Part of a small language model's weights.
Size: 12 layers, MLP 1536 SwiGLU.
Architecture: normalized queries and keys, local attention windows, an embedding shortcut.
Training: a variant of Muon for these matrices, 523M tokens, 10884 steps.
Each number is 128 + 24 x the weight over its row's rms, rounded and kept within 0 to 255. Layers, rows and columns count from 0. Numbers have three digits each. The size before them is the row's rms in percent of the matrix's.

# o: layer 8 attention output (transposed), 576x576, rms 0.105, rows 481-545, columns 432-479
# v: layer 8 attention value, 576x576, rms 0.111, rows 482-545, columns 432-479
# q: layer 8 attention query, 576x576, rms 0.109, rows 512-575, columns 432-479
# k: layer 8 attention key, 576x576, rms 0.109, rows 512-575, columns 432-479
o481 093:128130145187142160091156147148118086137114120126111117163104107120118119115103130090151134108121125165132132115133133100156131135141117118149163
v482 086:107159180126107086157147171120087135118125124157142124124078128134160128167118150132124085127182100099137143106132144087151087140127157111102159
o482 097:126143172122100133124168217112137116168120126113122121123118159169110159168151144111140124105151090105148103097162133127172111170123133146139093
v483 090:111102103066140103148112139082126097119123107127127103098099160119111114165115147139139141151087106153136144165151154106114121143109074117124095
o483 094:175162073119157147117138119084104104134142111109134126156160159152103113141140104150120124142082122146158175152114134125086073112138158134138125
v484 090:101116133149161080128128158104119111161132154123142154085123118088140118180129149127108130136121083097136152131128167125105086127140131133138099
o484 092:139171115108114089106181145121151140173092107140130133104110159169111133140130092108118165156129120098148086117133153090109125105123102130097154
v485 089:148093145149138110183128119120112110116151121086138119096128121138120129150141115112165126151102138116136101105167132114130111135076127151142096
o485 091:143091105110177107118142132126135176115100093111115143090163131130129140074137149120151102147154126153159131083135095135139125151117161150113096
v486 088:113102111136150145151075144158125119127096167201155117138095138161147123099133177122136190118084188123101115152123154085151123112146104135119139
o486 091:111137124134147143152130105145102119119142122147097144129153165148133137113153121115125155114102148144156107119160081120134139085126163102111090
v487 084:194138117136145130150145137107117089139097085071120117125116114131150135151128158173099098165141127149153119122132114111196145139127209150171116
o487 088:108165147119086131115160151080136132141112129160150133144113141094118122178117130157093101131124102146144123147127147095179132152173137106057105
v488 088:129162139140122075152114130126112129131187149103118081111097125145132134094126120125155187052124153109125129120106154171122139137155159146135150
o488 091:115097131153134100106091088159130099117116119142104135108160119111159128117129106162181122108135143070128167137077114180125131135100110157165148
v489 092:118187133132175135087109131133109113108108102090096143112134141107136152161103116178156129137087133132161145130125128189129148138129100095107154
o489 092:094153150109147126086099142158111111089135142084117144116139113105128159090128115141120101155101095126137155133097167162143113104070132132111144
v490 096:103122149126136122125153139107123177128140132136141085113140159130094119114156122093110135133159105147154097095169122095115114093108120113149127
o490 095:117149151123160143110160133084166175105131127107153117123117132155100123102148107120120107142116094118114134086149131101169119145089137140150134
v491 087:120108150142100184111134176119105135106109139117120152125128111136105118155099152145128128134161097153179119130121111135157119107102154102155120
o491 087:140141138131150084120165134137137087135121121110101135118116142144124152107130113121130113137135137127142075118098162140124178106099132121150090
v492 089:090100185140077111114141177137123094110085153110139108131091138130088141164117160108143166132129110111091139073115163133154189115103100142131131
o492 090:120115160137113129124107087147143120152116141111128105147112118118121135157133156119119141137104171132142157121111125104123169150121147107133144
v493 090:136081123097149112129127141082102129159128120152125117152176160161162115150121146144138136121145161197075151116110109113116133158145109134142101
o493 093:146126142114161111110124126119127140118129136143107137182189135112170118125115122138145133102178158162104124125130104101093129104101122115104138
v494 090:168132157152110138097119153113124152093142141128082093114137155124109134129158091132121111140123128153118070115098119102127103183136120146110163
o494 089:149111174139099125117097132114103086094107141140125129117140132131096111111172148102127127113160088121107131127074155148076151126147138137117120
v495 081:158102090140114118142103103135125159155148158088147132110120136152118099174115155117141127109106162138154131112119112111131141107135111169132096
o495 082:138089095106083109145091119162153146136112097105117127114141125156139106134134148166109120141144117114091126129110119132143085140118117150116141
v496 089:157094137152181141109137117115074117095176159155125121134118095118108127136131172107131107070168091186139125084106156147111127188139153116126079
o496 097:114114186161161121091091101120123129123131138150117117174105099151146144140133109147138118103152148151144164145107140158069169135124121126118167
v497 096:109121127106122127101147140089147115185155078120103158149145171124119083163097106120132101102139136162103082125136117138157149155125133139135135
o497 095:134172119187126157125105130131102116150176122115131129086143153143121095184135160103110153121134105189097126131121090106095123130154108114143154
v498 089:087154136159131100162148100156116112129131081143161161114121143085140144112114120119125161145140090136096104101130105115153135118151148144132120
o498 096:099098123112147170129098132132091120102122108121124130153094131097151110115118106123116137169120142099102142079100097129113134120120182186114144
v499 091:110130156174176104088158112142113155145131134142112181104126149122148114143118143119141165120148141142113151125131141171096148131152146145117189
o499 092:102164185112151119121140145153098132133118134124084123121130157096065142111103098159124129107134122140123145067151121122137136150130141161127124
v500 089:141130121096133108164133152105166095108137079103123122091130101136093099122092096146141146123144171110139106131108122135129114128165103135124117
o500 095:119119117110133141115142149130097160128141114113116170106154153161143112092088094122115177095168154122139105178129130135143170131133099136100169
v501 099:133175141088147130147117158121170148113126167111141149101116136095109160131118125101125126146131081090162176130123162162134132092162142077137128
o501 104:107168157114127118124105134114150128131136154124148141131124116085090155124153117153121182122138135123154151146159183163153130108151144078122138
v502 093:111112097153141157124080098165133139125145111135129146115171181116134139135094147127099116090106170135179120143153128086100116155141145109124100
o502 090:142124133172130122106149110148086108132110139153096130159149129133152117140116131097099122152091135103125114133135117121095139105149114074120152
v503 090:151138136113131152166144161131183132109124162159093132149099119112106109128136104146075117143146133137161133146185117073142135198139194138128149
o503 092:122144116135145137135161170103151114142117131102111131172071114119128113123143141153125101145127136163134129136136133111155066094143119130129104
v504 087:109072103099116154086147111084104096159143159139102104115130126095110111119125147148149097099138182162130134084131117153130121134129113126130089
o504 097:097092113140113118125127086117154108169135118107097117122119110136115157143140100184140124074135185161073115162150103175137114131113117118137137
v505 090:107119097116152111173146124098131173134151128141135116069105126167171110087105096119093087131158088128142136177128123141130107122125114074168149
o505 092:160142092130135176116100126120129152156172152144119093144111150137121073131101125102153149120115149137156098150126135114154077122097128109119100
v506 095:172167125118111135091163132176174116117093135135147123106162125110125117085103129121155123112139103127134144118159097123078125119147146119131143
o506 102:156142148137149154160120120125148144138149123142115113112102102111156097094130153116146133120151106118163141119122114127125168137111139142152091
v507 092:096155146143138136135135112125117169130117132142161131108134125130114153125146126146102093133049114103127121116142142140131113142133094139098118
o507 099:146116133111164113145092116135094112145127092136129100147096122116106167116119101127113105121132114110139133163082134117123108160137128081136140
v508 097:113098087111099113152122126149109102149163098101152113157143124124107122143112159103098161118155143149117126151137093121142173121137106125135088
o508 092:135146178148103149112132131096170154145148116108132113145120129155074131102154143120106137164128139130171113114164138130171159122120105126143165
v509 095:153137127122140132115120113136169121146070082184126109165112100065145135126103162120143141157124115109112193138130116091091149114173092110103136
o509 096:137119137133107159103089148129122127116084144147080127122117122131165166146124097126139139106094154112145101109115203146099158117153121151124160
v510 095:112157169080195115115158106115120143122129146125127114135129153132097161127163093155138140115098164130087104143120155160127096103170134091117135
o510 098:113208129123181114136113110088135113142137137116105136113140096149132151157130133126132125125115127101114117123134118167115102103112116132121124
v511 092:139127105142125126160151123112133150094164135119193132119132092098137137128112118142138122106109151115117109130153067142161159146108136095107147
o511 099:123108142114127123126098115140125115103151134173117139178123133114106103103118082156120114107152166112161097119104109167152140115117108116161137
q512 088:147119104137123121126127136084124118146120105134102140105104161098097149154137142087124104116161145116096128132128138135135163077093148168118135
k512 085:123145114151102135129152147160155148120163120160139119074114118151099152123137165171108134115108141135150128122128149138126122134121108115100087
q513 084:127113128175164140112121113166111102115138111128135131109138147180110118105095182109156150119112136174130119177134136123131167168111095114127108
k513 082:134108161163117129161095157116132147136144148112087121123115144130130145112124088106100096126083099110196124144121162119113112142115126121158141
q514 077:140130125128154123141125162098131181124123137134094103145106093138119114114115144128139129169131112152147115151106131131129159158130144140137121
k514 078:134117102138155082100120159107118159114158110154106094088088114080121096087115124135135118162137142119128103060151150096132140179132147125105166
q515 088:171134136151136148167146145073124118172130152162113140077131120117114156144089104101130135117133149146131119109128111145131134125141100128109096
k515 083:108123148134129145152120155133119159152109132098106126128151121168135126135071128129119188152110122139151120142093106142108093123137092114113112
q516 078:102130111114115136160111105088151120125102116100089124083121118117112200151133104125140129131144129121135082127144150148118166126141130168158103
k516 083:091144147130169147117148120126131119128133069145162154143157161112141105071108165126103165160159104109189142168094116143096143146104150087144119
q517 082:114122121110135123108121149109131134188102106121138151134095046114126186083134111142149128134155125110115117096090136111113153125128135165097119
k517 088:096149134171116122110124133140084113148121143146163130113111059132178154128136149123145125173108144149087103128113100102125179122135107128151142
q518 092:166138104084125140088155177134215128117107115131125076146105119110133151153146114160102131091095155146129149120104167131139121137141108128127149
k518 086:152118098123117132169090150151088102129095105126130100135117139100144135156120132115099122147140132100141106106139123090141137146101131105126145
q519 096:119106178107092109137142129080136130124136132132099137121115155116127071111131096107077126100136126095102149069131118101108119100111132137111155
k519 086:137116177102102114125095142149152122155157121138186130127111126096146112157112144122112150118102104108107123112129131137124112144092107150129109
q520 098:158148127123155109136117131164170160133123088124137135125113095145121169085146124098101173155134151173102118157169167131178120127109131129121168
k520 091:125103068108094076098155136133155105159121122138111122145119087142116131137120132125147184129098118106121084142116135079081097107150153093126152
q521 095:123120086137104118084145072126134147153151157132160087120145158119164117143120159119087113126145131110111135149164147151159126163121132107132149
k521 093:094143166087140117135106176120161136138129118076106135134140145136132144165140091110133123162097142123180091119140164133116132140106098113114129
q522 105:144150144140135105164123118086103109126099110135141107138152105129155130113122145181122141130111145108130140137110096100141126129142107132131159
k522 093:148135108128137125153140101126123098125089099176085089134132143102148144116127155115148145085136119132157074110123145115151115152162127205128141
q523 110:129067141136129121108141177141151137156139109091130180144131121128120127142093119125103114129159137115165170130133127155139111092114114131116112
k523 100:124113126138111146143152125125140112095151110160164103138172072144151097110110138102084102118147165111125107134126151113171146130130158066172093
q524 109:157128130102147129074174099133079120130112131133157101166171161093123136100109148105107125154118108132124153170157159127166122097123107136135174
k524 102:173146170120152162116143124139154161128145136124151128140144132149147160114151115140099117127180133138120100138101107104131078127150127111096136
q525 099:139090111110116122120113113130100141122135126144084158158137105163081141149192127106150150157118146128130144131150155147110122103124136127132097
k525 102:165122129146109111149089122180111128116110119123125134130103121183112156116143128127149149154128107094103159126122120153125129087164150115139138
q526 109:144130132093134154101166069125133094167097129098117132106136114109148121112107170077136117164157168129126114173112109158139103114142101101132120
k526 108:113108138125145127152117150126146094137109120112120158145104166097136119092090145130144147127095158092097092128104128078118147105161150053113168
q527 108:145159143126136137141169123105115116129152125114152141104113149102149071132120107085119142100083154111152141142156130096145086192110163113142142
k527 104:153157140123170112080115145141109133159150151155138161113127079162119098144132144107105109096144105152096121082140140103134089161109153118137102
q528 110:150154111135147130106108161123076150140125099112134122102125154121089137148136115151108139138136105104134106111127128116135159116178109158158118
k528 105:140116093107161140158157129155115130148149076104139157123122193171104127114134130126086133155129105107141150092125151144115175097171106114126072
q529 104:091127092095135167122136097090155132121162128125161117146166106131124136110155128111120140117127118071161132093134120115126138144090146111125140
k529 105:185123069149121107098145084140094099108156164109103111148112205129124128147151102116080115168177160134100118136144120157146094143111153103131115
q530 104:091145115164123120086114089157094126139117096112131128126131152145145074176128139138112121144115157147131132093119111143152105108140152110119111
k530 101:141145126111151165119123139119079104149131130135147082117135154137126129169092152155120149131150152151104122156124140101162118101138157133120108
q531 105:101127108134089112126073105101078141114114107116135149156152118113100131136183123163123140112128128132111148122142091120121173107130119140091166
k531 100:141155131144101136112143131133090190118097123098141124118142131129150141112130129164133105090094152088114149149115106104094174103136103135108108
q532 104:120126132130131149111146099133133124113107127171133167138100154186105148149139129160093130129129149111141142167137105094137153087112131147108080
k532 099:107071106139159109132080106120137186158139120153107132151082094150106107143139134112123144121116110111133139160137120088151157138098179137113111
q533 109:112121102127152092123162057127123102115149136147139131131121127105145119179156152107113145162128155181096078135141150113123147119101138109126179
k533 107:117067111098149096110140086158120140123093098120146143071137113107150147134127135119172144169142157161105147133106159138136141135105102147120154
q534 113:104134119158135129149109153124165125122089146116207161135102151090103103129114143136158138126112104139117131159138136152162107164114196159161084
k534 106:120127124102075124140136110106104164116108112158138116119112134142120160136140095110142154145116154141122109133100108116153138118131169140094122
q535 109:129110154135075101147100133097149160087131114077149087135116129127132113157114116083140089135143128111113158128094153148163179126133132134121077
k535 101:122109117120073140107137160109072141141117144105146117114102158135096152150123129095143134135121105133113117105119165112188123126142097141098135
q536 106:087081136124175134130175075102141111137143143158147109134127083186139119106153096114184149124128169126105150131125150102136107156145122134067078
k536 109:147168142104163151133134097120196114119146088128150137128145132130085127126140116117115134171121150108111124138158146163093159107153125131136142
q537 106:153145120128152139130147101139148107149128117123146138067130117087150130198142085135172116135088107124123157122104138144153112114204104132116098
k537 102:081152134132198130104137094142134130135158108152113119110100154129132125152136094111128128120151115132147159096114174125147144089110098118094132
q538 103:139104111104163114123186063156172147120139108162140158108114099114063109160128145154108155124132123136115111148110115120100075067092146089134123
k538 101:075124123091118152100126078137132137128116137142131188131147100131119133144124138192108102128117103151098134117117090116154135130112117123121059
q539 107:126124116098149138085107144127156135136132132132129158111149168129159126089179103119113090141112097129123123136119117099128160130102083144122102
k539 102:113146132126098117161081149146124114084154135132147153144164150099149118139144165133180134102121062099154106108123115143179148159121088140084152
q540 114:123135114112109115159118153164142111162151130131074090148137149110106109113071167105093132090176189083081140062121099130142170156106104110109108
k540 108:134130158107118138107143124149139124147119173151106128099085170118115088108026097142137113129117139094179104110139135145152130119156134077089096
q541 105:097160135161099084146141152126128158135119109129131150107119110143106152147146162114113167120060143123096152090147119110149100153116124131121131
k541 099:178152122147169140119131165085099155153113167093137112108129122132148120153108107146109109144160118144131152105123100110183120114146147118123140
q542 109:094141125125120196152095129133129181106157167126160111115101150142134157158141123144114116115148132128131172109156125129129134146131129107151126
k542 107:132165141126131155090082111153081119133099158114145164117135131150151082187140140146144096116137104142147150117150131131163117184159123124131136
q543 110:117129107135144152138121136177126145120172100164121138111117152142149149075147157188137123138128128123157112119113076129075126150097140131140135
k543 104:113127134133169100114126175140134124097135160125126080135141155128148160123160145122117102168117119126112140110102149096113126112169163163159177
q544 074:099199129124131091138098124148184133081163100124128136161100159157183126151124131174070128128107131166106155123134091126142158127136120103148105
k544 079:140095142108142096183106121095141132126129146162144143109065154113096134146132124133102151093161102149117111128109130143137141140148169118149120
q545 073:110126141119144131147133144143109117171121185135124146081095159117108108152133133119098167147181082117133135118120145146113105135107109121149161
k545 078:112151121105124116141082121152120143103103162116114121100141098092124174161124117139131131119130099116104121147133156083120121136110139118116086
q546 083:093123136150126135148125146143114141152166138106146162162134113114141112140133128125191116101186100160122142158140155114100117155107116098160106
k546 086:134098129139185142123154136139134126110117141094109104124134145147105108117128143102121083135162135168114135145107161094149165147101143124132119
q547 079:117112114121130137099148140096160124154125125134155107122133125138119170119164105174132137152108111163109125174136151149125139111107135115100103
k547 081:117112122161132126137102158102119146141092118142147143151159131087139104133139122127125135106094076109124124089048126146132101126117143116153116
q548 095:133151147130135147091137114174125143095106099096118156164104103142115138077151125145188127118141121148111137214102136122158134171133153101123133
k548 086:107106090138134108091118143154084132134089105134073134103109130101173133137153132090140093094091137153125135101112120142124160126163117155174170
q549 092:136109131086154128087103143151149133093115145130140116189119110162143148110126140127134104144113117166149151149090163135134116188139140110111170
k549 088:107159107080134155146126139148120117077126086148112096101119145134133161167162146158116119129147140124148146174115129100088152162097138116119137
q550 083:101111135135126127119103163110155148167133104133194129132099168154102162136121122129149114118135113128126114157120085142134139097147136131169126
k550 091:152111131083121080101172097164121200147101148134159137131110143141138132106086099161072149111095158151126140134098105100121133094174144152089096
q551 095:088111139095130114083121198140137125161121108140116115153130139141126174144163107104138098115148148106101114129105144124129147159133171138107107
k551 094:125143087166121079097124165154150132138116131167099094135101128139134072093162159137146129058137133162118122131122118121137123128155162122102151
q552 095:125136112122146109151126094059115138091110123095137156067131121136114134094112112099125133114099081073135150123163083117123084128136144089157162
k552 095:136130135145143127145145116117115138101099138143085107132140139136143141119113100163123139103141150147093123165160127128101164110170124146151125
q553 102:120102119100100136088124134138151157150154124130128124134099128106086162181152122140150172068163147105117141129117142120126157149139137145136124
k553 092:087111115127139109142141105156129148124120156136125145146106126132119114129125113132096083123119138143115164162136122150138107133092142124138122
q554 104:085126133093064123138087123121128147181108114140158128129109114120101120142144102110106111145132104099104117129119116105140086163152101114158134
k554 104:118123121115104122151116173122109108133085185126142120165154063127119121148055113138147141152086157110109174157141098109100078157160108093114160
q555 106:135113167108134082109187151131113117165092108154104121133091133124124155098159101112163116145116144175118111124109142153106148099119168137117162
k555 103:145148096128136134102138155123092129135117151127191110146133136094138166119136153150103117155138116121135134127099174162153154116140139151109137
q556 102:084129115110177119131176132119122098069134134134119151126139140146155154104181131117135141119078128157144093126105109139202141122139150099112115
k556 103:131103080167148067105176127135076161152097152135099142122125104134140128118133153138131110092135125105124167155140103138175137145116109116112098
q557 112:104094183117107108122131102118090155132100153139104096130124143108150109154154113186115136114169129138128080130118121137115140118117121145120149
k557 108:112115139099094121163178166057127131157157150105102150146161150083158119123103116118104131178164179139125113157120166163094170111114132139129114
q558 105:136082116093113083129131144108122114110159098135141092094103134106108091167140110111155146112148110119125122131138087130127142165179145135082115
k558 102:119163122115120101134162120104150155107139112109146111107110092095147106137118126126116112126139110133098142172125132123087141084153094110096133
q559 108:170140111097121158150128144146133095126141092106144116136086102144129136148080077163117123111157165140150188101137127136099135123107072125090108
k559 105:118192094103089136125116162145164124151137071090151130148110139167099154125091171142147163135103134122148119168149112150127120130092123156120142
q560 103:125148134098135139101140125112136125116187092137160139121099162121145097098151144109122111119157169079111154115103137155110133109124128102124127
k560 098:132148103086135122118107112130126105149111121149098117113133139152133112144149113116060092111144133089132158085148157116130124125129123103151084
q561 102:097116095150163132142084153125124107153130175129088143115089127130116149137138126167109079103128150139123149147156144167128132101117080108086129
k561 104:122105150130168118118106155131168155167156141145081122129137170138107119134118081179148114127104095130138134165137142132166146098132124108139107
q562 106:180128162110149134141114133092162148127136151156170093123116113102170134129114151135123138143127133132109150130151134140127127117121174126140162
k562 105:133076073137119124158105080153123166147124123132084122120133154128123099112155200128101138123162118152113133088125119157133125129148145112139089
q563 110:134110110128119138141115168096095123140110146134125121152138152135064115118219099129143126142137130137145123061170106086117112143130103081136145
k563 112:097077100094131131139143140115131152159144146138110112123149109147125123110127057144128165139123136130157089132143096144135159151117161136122120
q564 102:136156152122160151163168176074119131133161089121116132099115102155133149159117136115186159132130096098176122133108138132134125112108154129167106
k564 099:170141120121194146139137139126122141154140076118135176125122096110054142140161105087145154121128144098155101167115099147136122138079115122169108
q565 109:143130127139082136126071159141158139131137076141107079122123116104112114103117128143149124127172121190117178103147122133125089130158141150128111
k565 106:117111140119125109161073178100137143148128109152086129085157160123120124160140156105111175115148123155141147122123140164120057149117131109110142
q566 100:100099138115147111131112127139136105132107121096144122138131140100126121118104126126112134151116084155138196129156155147119125133152123147154099
k566 100:127111189068106155133098171129106072103161108138134142137134082110124118079124135124134152087136124128154144123162129144105139110150128134173131
q567 109:126145121161134112136144160189138122111146140159140166126133171124118149146125130157111134127129148101153125125116090122097126105096155187105116
k567 105:107137107135116121145133138150133140097152128155097148119143145171146116121163094137115183143152129139124128122126150124125154137112124096105081
q568 108:150138103136105146156119130085116170083091153072137108121165126140147081148109149134132133103126081131142155155097168131159129110129162112134119
k568 100:127084152168146159165141173084104120126136114135164130134143108105147098099144115166126143121135167085144167089126142143133127111085145128114154
q569 110:098136151155141159112122146124120122114104150165140159152121117176126121114150113131157130135183150155134133109145095141137058155083140085151113
k569 108:104169135118118141172163109131107117088130148168127130139166099144119082112104133123120163118141147155143113109154162131129137136132121134164119
q570 107:159109109076101136125157095101151120135137174102149166120180116076138094123094141136147129134119153164159141132143140173109094145092114110120130
k570 102:121125188123121157147123132124116086125112154136126109130153137153170121140087105111134103085112128168130119107161123159084108132137174103151105
q571 109:152114125177056095132126091120115147118140126148109118111128116120147129111132127106108082142112170116167129098154122135168142079152128115078182
k571 105:118089117164115123147118118077143113101092131146102120120144124105106105124158157137149097114131124120111112125136124138137134139127150121099147
q572 107:166140116099151162098135098167112128117099093125117177124145123137141142118149115149117110114115103142129114113106143102126115116100084130176128
k572 105:100131100112147147136062086180149148094154119145157112103104133176150145151150166158099099114134112112147145138099136119143125149136134109170112
q573 102:102120116078106128163129186130123150133097122142142112089091141113132132119099142145178124106133159162087099136135156133108163108130134159120151
k573 099:097143129099074107094124162159148154163170109146165156097060146130158143140170157119124127152139163134117102107120159129116135130094089159077181
q574 110:149165101111104101095158089112121137079142122163107105098166125133134093173113107103139160105126149125144105086151164134122119094163123176143102
k574 103:123118108099144101146137168139104163109161123127103101144169096105103116156134093148106150133137093150162111114152134152140094151114130171122115
q575 106:131096113103204106117127116131158155104139128145101141115108151117096151129125136099144156113120184134144124149115115161144121119086117150142140
k575 106:112120116110193149165137123144163154114163161128091148150155100142151142159164103113084103104103086127128105167116134147136070059123116150113093
v512 099:108138132113120147135092159137173117130098138130136118115123169155128122100120142110146117092180126145123120125143093148139145124124100101129126
o512 095:078139110169115120101138136113080117147183105101088151137154115147118169134124119136130132095172145081155170155112102152124115135152143100117151
v513 098:134162116135125176135120125130101168066163103081133142065148125155138145115135127114147120139088110131141113127163128100140161150143111134122133
o513 095:094127166130124129100153094124109127115086150133111133119128125153116090113103115103084108127114085137138099133130162132109153184124169129130110
v514 097:145133125167115119107132166093128135116173158114159102119154093114084138130093161183077132161118146116123157108150153122121133123141108072089146
o514 098:098161108112147130121123109093150108086119114149100106153122127138175142116117163159087093116103109129145163162126128111106147151143159133109177
v515 101:143104136100127097099092095127135181150132122138114143113136143096130147122126133126166132130152124096129120095100120180097120107152143110118114
o515 095:124111098142117101147111102115122133149120133141153094180155125096139122113145124085102089125102144132130118164120162141138139134088144140132112
v516 101:146090126142111112165141161134133082109134119147175155161124107120099179122155168137146105148118096078108125126117145122160167159143116130138139
o516 095:124139115185121125135159158137122092131087117107115133100135147130083143134117126174106104159113151111155097145119126106131139107129203137110153
v517 101:095121132155156134104095093119149162167148135124110135120132170173167131106131129152197130127158152132141126138084149117132099156148139101166138
o517 096:137139120136117089153119116154116139103158072152121123118107175123106172109122118102168103141147152143149081136114124172124138143136151088165079
v518 098:181099110145087163116145121132109115159137167165121121126102098110099099124123160132110133095107112134148138115127166118128118143135172142138117
o518 094:114084127119127135109125183129114148154126139129149121115128149127143125161116121092140097102111110120132126128118159143109126127093115102157126
v519 097:135119168142120177153094129156109135107158102114131122127093153130140110171126102115106157073148125108110111147151115139144129105113160161132128
o519 096:107102157099092141153096153119108166139133093132140111142119166120125152072134129149105133150160132108125124054125101106144120141121070178119107
v520 102:103129087154137153148142081148140130107125115192145114083090111156131105114148117117125090143126091176085129183130158118128122096100129140144161
o520 098:130127149091149157087127134185123156079135097109141153146135120098115089134133138077119115111140069094100127175101120109140117107102173102136085
v521 101:102115129109112121161104130146123113080155129133117125158124124151151149121110094139182118199128124101148148139131150117121123112126161156105157
o521 101:126125092087146149143145131133120129106140108116107146144156125140127096153157131140175119113163119145142098152121089088130120108145157108135096
v522 092:135091124156134148115154157087127099098177133117153105151138131091106138136155148134142114156134103121173116102170129118112095145126134157152145
o522 095:114065123094136115150170104181136109145109103120104112123113138126118138140123149151157156141141107133154093106128127118115121107144131111116161
v523 098:127131108120124108139155158105140136119140107137107127123126114118135147119163153083112136153131109157125147104136090119150151135143154079137166
o523 093:156117148164120122100142184106144115157127128128108080154127141088145100176148108150120112149121115122117105100147103138107138145126111146110171
v524 099:110119116146137150117154117151141067130133159081170115123129104117062124071127120148110113128125138097070147148157131154108125145104146139104147
o524 096:127098121085166130122114127154102148149174115146106122112128153170104131118137188101141128079107167158135153139130144146135104129182098166095139
v525 099:161140132132126138144129113143106112174152131128106138096140138125154153177125132130159120103125148122142149099119157123117123100089095193134140
o525 100:168152109121134121119143119131120106150145112129102132139136119122095112162139127145131138164160103116154159124112119131140114096151132120123102
v526 102:133142151129192085119197123168096087070112120091148132136134107135109151135174151112114113129135122143154144134155146167108109142107142142148103
o526 101:137128135148196089143078101140087128150118126107138149131103094111143120100110124114094150100108114173166129178142117165135134111108176129127128
v527 100:106142069099078104135134143118156065125131104167132070113120094149179145139100103158146136084105115102170174112136098110131116128114114141073074
o527 102:138112086114147102129109159123110117131081151132138108127116139154116135075116142113123128169106152136104117129131099139119166079126169109111064
v528 100:137183110137105115138136112167128124150103138084148128115124124150099132108129110094137124097096130139144144087115146087128109161132117139158112
o528 098:120114127143131135118108123117154079149136149145148146157125148139098109169133135162085112149132107113142139083154171098128133174088135096180090
v529 099:117122130092102124159092150082128129110129153152145089169161159122104138113141137147135087163131146124128133117131087071103142119140095096145151
o529 100:163110174080126146133130116159107150121137127084134137113177087142101124149123110128134132096123142128164140121094118133145090125119122127140127
v530 097:159108137125126130156204137164137103111166107095108101115162141163071157137140106110124139173114111096156109132130103133127122100135132084134141
o530 096:120125114134161156183141130156150140115156139125115149138124120175103154127126126104112130121122092103123153118161130145114119097129122120154167
v531 097:105140134118130113109062113146142149128167146127182134121110136140154145119161122077161137100141131156107155075132137104143097124122126116135096
o531 099:172173106106120133128154145140141133087116114112165119114111133138130149116109137137132155141138131134153182090096128128148144162121143169126103
v532 098:153131084158080106120087118157154112143154128145161147165090167112092146119138145079119123123177148146141102120115094174130098078142095178141142
o532 098:144109174172098124102119149068146126079113163135132160108169168143110074149118125084188132146152117127092133119152146160104092117086150105130115
v533 096:119125104093101126112140118131153115105114181139155121102089138100131099118146113098172124118100100135142127112150171064160139086155100160148118
o533 097:107143098100139113131161126137121097131117112132124122075088176106153130136121137168101129093119094091143152124148169097075116156135120131123102
v534 098:133126118079127109101134125095099100102114117148132138123117148119123114097119100114132138163100164127131158097102100154119112128150129137125151
o534 099:098135150140100118116087145128114172145140128154111165090109140098161125135118131108083127143115086128119112111104129160136086124161117141121118
v535 095:107098178145165145156122128122100129141147166157145140143108118139168138101105112102121074129117149105121158109159157142107133098113165120152138
o535 097:151134139142140138150120156169106151092132117088140134121121122146130178091134129118123102139114132114116141120129119117166144070108122157107135
v536 101:120136137141121149099136096141158130171075146113124124104094131139117124125128134125118133155139160084137116116127142133148179169148096150151113
o536 103:146152161113142131132147108102134142147093114156139140125101122124142165081125127126126136186111132106144105128130156139128138161071162155098101
v537 098:152105190103146144165132139135041095151125095115144136107135127143113133113147120085136118157114162124132134104108118145131159147118114122115147
o537 098:128130102138139111127093102123137140150114106139154144110142104151141142159120117105149124139131102128138074121121142163117104116095087121139129
v538 098:106107107112153109105163118135157163096150124155118142150086111100125151144113104095192065088126163150105129129099121167120135154069071106120123
o538 098:130096138127166125153149141110163123163094148117100121109113148096162105123168137154121126127135096135118183106094117130172123137162116149128112
v539 101:144164156138123075162143133123153135120149126139136148102160112083152115102150125137147117087131190160104116147116104132124126141155117100101144
o539 099:137129126135134132123125106081134103104146170134125146099138131131096173150127122150162174130118171132121158104148092128104155129130165145128128
v540 100:130172136125085116132110124115120116124139077146092151084115141157151177181093134169131147095157155139141125122131141096095105141108082128152128
o540 102:139131126133114110118118137100129119108134147124154146126131127130080160128142113125172170130118150174114161123142126150105137135103139114129120
v541 100:138128135142126109127115097117125096144123131087145156161160135113109146152161149117166130121140095110108129154156189108120122116157124143115124
o541 096:147129167116112144139155150139172127193128136099169145093137122155140157064134121151157104093142150188103150127175118117121125111177152138118119
v542 102:095152132114129098137118158119112092134097141175129099107127121123086118083088141116122144105172142128139112129120145151173152114169098087127106
o542 101:134173111122104113127133129159124158137167131152127132109131110153102104108128115142114141147129113171091103166111108115152145117115132117108148
v543 096:154132137163083137126150144129124148127117123152122141110114090157144121094119136093137127132138111141162151103125116130078144164103114071095146
o543 097:150147140139123173120157159157170185100155111138141147121137110149143089147120173147110163141133118090120169158146128132119127191143077133138161
v544 098:127118133124118087144099117110130150115130109117115111139144124134109103138130039153115137127139124138183138112097136162114115141133120101115124
o544 097:079151127100151115146126112091138123108077106150170107100166131103134127126101113135109102115131175142138126088092123145101103131125113164094128
v545 101:147078166085134135096100181128153120133126122148154133166126185132091131129129145122091102114127109119100116124145112143142118154130131131126151
o545 099:150133142119138130121150110149156147130091166158108111132107124117161150128115150105210096124125131083133148136116118152091113180139155109121147